config.toml
d_model = 256
head_dim = 128
norm = "layernorm"
rope_fraction = 1.0
attn_scale = 0.0884
tie_embeddings = false
init_std_qkv = 0.0274
lr = 0.000993
doc_mask = true
Each number is 200 + 40 x the weight over its row's rms, rounded and kept within 0 to 999. Layers, rows and columns count from 0. The size before them is the row's rms in percent of the matrix's.

# up: layer 7 MLP up, 1280x256, rms 0.0418, rows 135-159, columns 0-63
# down: layer 7 MLP down (transposed), 1280x256, rms 0.0369, rows 135-158, columns 0-63
up135,087,194,243,203,161,275,177,186,204,168,160,267,170,221,197,167,161,182,197,183,208,204,188,156,163,185,213,140,156,207,253,164,229,191,298,223,202,201,181,149,183,172,150,249,146,183,202,267,263,177,232,171,226,177,259,264,228,211,173,125,192,206,255,205,211
down135,093,175,133,188,142,189,189,158,193,280,262,185,185,202,217,176,222,259,181,238,206,199,165,220,189,206,177,146,289,176,223,168,298,186,194,234,255,179,116,298,277,129,195,206,166,224,196,186,150,200,233,300,243,194,195,214,205,246,271,198,235,173,75,229,197
up136,101,190,231,152,148,205,185,243,174,132,156,219,145,230,188,153,195,264,222,225,163,218,207,198,239,203,172,205,204,177,136,249,174,251,175,160,191,153,191,186,166,180,209,215,198,134,217,191,177,236,190,162,261,240,221,254,253,223,184,242,164,184,210,208,222
down136,099,232,212,222,224,181,179,219,187,182,216,220,250,264,217,198,184,184,167,254,141,216,214,145,138,123,203,165,259,257,195,204,185,205,162,232,150,134,208,135,213,189,211,236,291,168,186,183,185,186,167,203,175,164,206,182,94,228,263,143,190,182,153,151,152
up137,101,191,105,204,132,181,231,199,219,122,188,235,214,258,229,151,168,172,200,178,213,205,248,191,186,177,204,210,111,161,240,117,230,154,224,192,185,200,257,257,202,242,250,180,268,155,177,215,253,167,220,189,233,262,222,207,176,219,151,240,195,216,256,207,127
down137,098,190,127,141,234,209,184,86,223,174,212,179,197,218,206,237,156,202,224,199,154,302,225,194,167,299,193,232,165,147,272,176,247,165,145,201,199,201,178,248,162,206,173,181,193,190,194,194,241,236,259,274,154,204,237,182,248,200,203,186,178,273,251,189,237
up138,101,150,164,194,223,133,202,221,299,184,238,214,148,213,164,166,164,189,228,236,251,183,201,206,193,208,137,216,239,198,145,248,206,185,92,199,179,209,191,248,172,170,212,221,138,135,240,201,205,216,184,189,187,225,208,225,156,187,192,175,219,223,212,217,127
down138,100,189,202,169,141,211,178,178,162,147,203,206,231,210,216,299,217,241,243,226,149,176,195,154,246,183,198,264,233,258,245,191,242,183,217,228,232,158,251,178,173,202,161,143,231,234,229,227,184,186,202,218,187,163,198,237,215,145,231,114,239,206,227,149,205
up139,106,246,250,172,116,194,221,229,265,212,171,157,236,184,195,165,174,249,223,143,193,239,183,199,266,96,229,211,194,174,168,226,141,142,165,147,226,189,134,287,213,222,247,168,252,271,148,213,264,241,180,179,188,186,232,188,117,238,217,245,171,180,232,220,176
down139,102,209,208,324,156,216,229,154,183,212,178,160,167,259,203,185,168,211,219,174,182,173,206,173,182,173,178,215,240,118,189,234,218,194,200,255,230,157,235,202,191,221,123,192,158,226,290,204,222,193,227,200,169,231,192,156,165,161,271,172,134,308,332,158,160
up140,102,126,234,251,207,238,186,194,143,140,312,219,214,224,195,154,253,168,197,225,274,206,199,169,187,160,179,207,186,175,195,200,106,195,173,238,153,172,175,260,216,159,176,187,157,190,268,237,310,101,261,181,214,168,258,174,204,138,202,214,195,302,215,181,202
down140,100,199,180,233,187,157,179,204,272,282,131,167,130,152,148,191,188,193,193,217,229,204,148,208,122,212,224,204,226,155,206,197,293,193,218,155,296,207,227,198,156,252,208,174,184,270,214,201,174,202,238,161,191,152,190,197,162,211,150,228,242,218,143,210,211
up141,103,204,248,258,151,142,273,215,234,164,180,161,155,259,176,181,167,155,166,213,242,187,117,208,238,178,140,140,164,329,126,302,243,159,226,157,219,175,171,183,224,155,288,274,164,263,225,200,236,185,217,196,192,177,205,242,194,230,216,211,209,233,234,247,125
down141,106,150,212,224,258,297,198,204,232,224,117,192,209,256,160,213,218,296,236,209,167,245,192,143,210,175,224,199,161,125,204,178,240,203,191,250,218,237,173,230,172,221,171,228,250,128,215,201,176,213,220,221,239,178,199,156,239,114,165,228,198,189,282,194,151
up142,100,182,167,111,258,148,211,210,186,186,161,235,199,259,178,179,195,171,208,149,281,188,225,196,191,231,184,199,203,178,212,195,128,171,249,180,224,217,232,152,200,199,181,152,207,208,262,206,212,184,216,197,224,144,315,216,194,158,236,154,168,223,212,251,217
down142,098,226,176,235,128,182,174,212,151,210,139,205,297,199,196,269,195,196,212,200,219,176,186,147,193,233,243,141,196,220,164,198,223,173,169,220,185,176,170,237,198,220,198,237,166,245,218,157,262,195,174,202,168,235,147,174,238,254,234,229,194,270,260,190,206
up143,106,222,130,173,184,184,173,254,263,144,233,159,170,185,189,177,209,202,233,171,200,132,205,159,263,231,234,184,193,165,144,219,235,145,213,175,166,177,185,287,239,167,201,206,252,210,135,113,183,201,246,219,171,180,246,202,173,234,236,139,166,282,190,209,150
down143,105,114,169,216,203,230,233,212,171,217,199,152,256,214,214,215,219,191,258,233,259,202,198,198,214,153,208,239,210,176,182,184,192,217,139,191,242,182,228,219,178,181,258,211,264,161,201,209,242,193,267,249,215,203,208,169,187,223,177,260,178,198,375,250,232
up144,094,139,294,137,228,206,189,197,182,171,178,222,211,201,201,200,220,215,146,175,290,152,202,176,229,188,225,144,108,266,204,135,146,207,254,197,217,232,200,213,238,145,232,180,154,226,164,212,224,160,205,230,175,205,267,164,209,258,201,107,183,211,208,114,148
down144,091,189,144,217,153,175,152,245,195,203,179,157,159,210,262,173,195,180,243,197,149,222,175,248,180,277,164,206,224,214,167,154,210,239,132,197,187,169,209,177,168,182,242,195,166,130,242,228,159,218,159,200,202,167,165,194,203,242,296,231,201,220,178,212,216
up145,091,135,229,185,205,193,105,190,175,250,284,174,227,177,170,235,160,256,211,216,210,215,201,181,256,160,126,169,152,143,167,203,279,203,145,212,258,196,195,243,193,226,275,275,123,262,229,201,198,203,250,221,169,224,217,211,196,212,242,188,245,217,159,221,152
down145,095,271,201,209,192,233,207,218,236,224,146,172,186,246,183,224,214,166,204,120,216,227,187,109,224,190,161,259,242,197,229,207,233,173,169,187,234,136,263,167,138,203,140,209,242,209,177,175,225,193,169,164,178,250,200,170,178,193,231,218,203,160,242,160,203
up146,094,169,217,171,157,91,141,277,208,175,232,210,215,171,197,220,137,276,191,254,136,176,210,207,167,266,188,256,241,202,153,154,186,193,132,203,213,164,148,176,132,210,262,257,196,182,158,162,185,211,213,162,190,180,156,183,191,170,203,194,265,256,217,210,190
down146,093,190,204,228,166,252,214,163,230,186,206,217,182,149,147,212,206,128,206,231,256,237,173,220,191,249,226,207,191,143,201,204,205,261,201,221,197,179,198,162,208,145,199,226,281,279,236,219,177,186,189,266,168,210,196,180,176,276,160,161,242,139,231,77,245
up147,106,240,220,217,146,160,191,217,162,127,200,175,212,274,190,182,164,199,259,181,187,93,195,183,209,175,141,196,192,204,200,184,213,238,153,172,184,190,179,234,181,144,261,229,201,204,186,239,177,157,224,191,232,249,228,181,239,214,242,177,230,229,231,238,211
down147,104,172,251,211,159,236,243,158,206,237,227,184,107,235,141,227,169,199,149,145,156,233,174,230,177,234,207,225,189,225,214,202,323,188,248,168,148,230,199,192,176,215,191,172,169,188,195,203,164,226,138,167,237,162,205,264,122,177,128,171,253,236,124,201,257
up148,086,132,149,227,113,230,232,178,175,265,149,182,169,220,280,121,151,215,173,103,268,212,212,146,139,239,227,192,140,201,242,187,233,197,226,228,210,182,163,155,105,176,189,163,233,179,283,182,261,185,150,189,195,259,237,157,181,252,223,177,213,163,187,162,201
down148,088,215,232,152,267,173,197,167,245,159,279,168,229,235,175,251,188,181,231,265,178,222,188,260,248,232,189,169,208,220,210,215,177,255,155,222,236,238,250,243,270,204,143,223,175,188,133,235,189,261,222,226,262,170,215,231,194,148,216,240,163,191,230,293,195
up149,100,173,284,196,214,155,206,177,191,165,175,278,134,186,247,266,209,230,267,248,262,226,199,179,291,173,213,258,209,215,203,175,88,141,174,203,161,152,197,138,167,181,125,239,160,247,194,180,134,221,238,187,109,150,223,243,242,205,257,183,171,273,182,178,187
down149,097,253,148,249,149,210,206,256,182,181,184,134,171,183,258,155,178,213,226,212,186,197,219,176,244,205,163,149,194,217,232,181,165,166,202,265,256,171,159,181,263,134,239,204,242,191,292,174,221,143,193,226,294,172,174,226,219,212,172,291,196,227,291,222,215
up150,101,163,197,167,189,161,154,173,243,130,202,252,201,208,185,182,131,190,201,185,228,182,235,146,276,223,204,167,217,225,157,247,189,187,216,178,240,156,205,197,195,189,174,195,185,210,208,192,184,167,209,161,220,188,238,204,113,213,184,147,282,170,245,201,227
down150,098,167,183,229,213,242,193,191,197,234,163,170,227,193,238,245,233,210,261,115,222,267,248,254,225,139,189,246,162,201,237,249,174,192,162,257,166,152,173,234,225,244,156,180,161,224,183,243,218,210,261,200,213,209,184,141,331,192,160,226,178,157,190,225,171
up151,095,271,243,184,224,211,166,175,112,245,142,236,194,213,266,180,233,208,115,214,207,138,183,141,143,218,218,225,131,142,223,99,135,211,203,268,247,252,127,312,172,208,262,213,226,192,158,215,168,192,184,216,232,223,199,172,145,176,149,205,187,304,166,258,228
down151,096,168,230,202,223,167,239,218,191,235,204,263,174,97,210,173,163,128,222,209,265,185,250,171,221,140,185,254,252,310,200,192,226,208,226,182,200,187,233,87,249,164,175,180,183,242,255,117,186,207,149,206,192,148,115,211,188,231,242,270,256,206,283,159,159
up152,096,229,257,198,139,195,183,217,200,184,306,164,197,218,164,173,206,235,175,195,233,272,176,152,165,200,226,253,198,166,195,151,186,181,123,150,188,218,197,196,158,176,216,188,225,219,293,233,148,201,171,225,256,244,151,203,202,172,232,203,161,212,217,197,225
down152,095,246,148,225,219,173,180,240,232,188,174,162,201,174,148,241,201,234,219,209,222,198,223,242,223,209,179,153,222,301,228,200,160,297,250,231,219,163,260,209,227,239,296,226,239,205,239,191,182,249,225,178,295,139,193,173,285,187,211,180,199,176,178,201,162
up153,109,165,216,173,228,278,198,133,184,214,146,179,188,274,186,157,227,236,221,217,234,182,170,150,187,195,169,214,190,294,199,234,251,84,230,187,227,192,231,190,159,225,245,241,184,244,183,190,170,203,162,183,192,134,200,242,189,253,224,125,180,179,248,272,72
down153,108,250,248,166,267,276,249,188,144,127,194,173,195,151,175,199,145,179,185,227,231,190,167,219,255,122,208,174,78,209,162,175,239,238,132,300,210,211,294,195,185,244,206,179,182,257,199,179,223,164,270,182,286,302,208,280,220,178,186,227,177,195,194,172,206
up154,093,233,204,162,118,148,193,197,153,234,210,237,164,245,228,223,219,220,168,233,170,210,184,208,227,127,189,227,235,148,181,222,167,253,206,125,246,226,206,157,178,199,250,233,182,263,215,174,234,136,194,227,185,203,190,224,220,163,271,194,198,194,212,277,260
down154,097,181,209,207,192,202,213,212,126,210,150,189,177,260,209,169,170,249,227,235,126,285,188,342,231,200,177,182,177,137,183,148,174,211,230,263,178,210,209,201,151,116,243,204,170,195,137,232,172,288,235,193,238,151,177,214,211,232,226,205,153,187,229,267,268
up155,101,194,169,127,248,185,244,163,225,97,272,176,161,230,169,199,184,201,224,227,145,181,204,161,212,175,174,118,229,148,198,215,137,158,194,145,208,235,165,136,167,186,177,209,129,237,217,215,180,194,190,174,180,248,231,199,221,147,226,215,154,214,201,357,125
down155,102,156,183,237,277,144,226,141,179,200,74,268,161,206,165,195,145,161,186,230,240,180,143,131,193,195,176,193,205,234,222,207,231,212,163,202,195,196,147,116,239,197,145,194,229,212,128,154,161,211,217,199,234,177,243,201,226,199,181,162,180,241,202,166,225
up156,103,157,177,217,140,144,272,263,182,211,146,276,248,185,185,154,172,121,263,231,215,175,212,157,197,208,166,168,217,259,156,232,165,167,199,130,241,181,217,145,182,196,204,230,236,183,143,253,179,196,261,215,206,249,160,155,221,208,224,204,240,188,224,191,222
down156,103,281,204,290,198,232,194,193,183,178,196,188,237,146,136,184,214,240,159,223,308,119,185,184,112,164,138,137,201,197,181,193,188,253,206,159,231,280,261,219,140,185,175,156,263,206,221,218,230,193,265,173,232,227,211,246,135,143,220,190,161,199,237,217,180
up157,098,176,239,215,198,209,176,247,186,213,149,224,186,236,268,164,225,249,145,174,173,223,258,208,173,179,229,130,229,231,238,194,171,186,215,227,230,213,202,199,143,255,191,301,201,181,218,212,277,156,161,187,246,216,263,101,196,190,226,141,224,195,208,174,168
down157,100,277,261,176,192,154,198,218,249,230,222,180,185,153,180,275,176,189,168,215,202,235,244,202,190,188,224,183,170,200,161,203,238,167,165,204,286,189,192,235,264,223,256,153,257,238,152,161,185,182,164,157,225,199,118,216,237,186,216,226,179,174,219,248,220
up158,102,198,194,208,213,208,209,235,152,207,199,146,222,203,227,117,287,207,157,214,308,79,164,154,246,214,163,176,262,173,186,154,160,203,272,189,127,161,237,253,255,118,249,165,147,245,193,224,237,185,245,150,153,210,149,180,250,195,280,232,210,208,241,215,174
down158,097,229,246,183,156,76,273,166,171,200,157,194,171,177,235,203,173,184,161,153,197,336,237,286,260,243,219,164,129,259,138,211,133,225,191,203,214,196,199,194,105,140,199,205,288,126,205,207,188,204,181,196,288,151,197,238,211,172,161,173,169,244,146,147,228
up159,101,178,143,166,234,220,153,257,186,228,174,211,210,150,214,170,185,243,259,130,184,211,194,178,200,209,200,248,245,197,196,241,220,166,117,244,202,171,147,215,166,128,223,233,227,203,196,203,181,279,253,129,213,217,253,239,138,190,230,155,175,221,224,298,100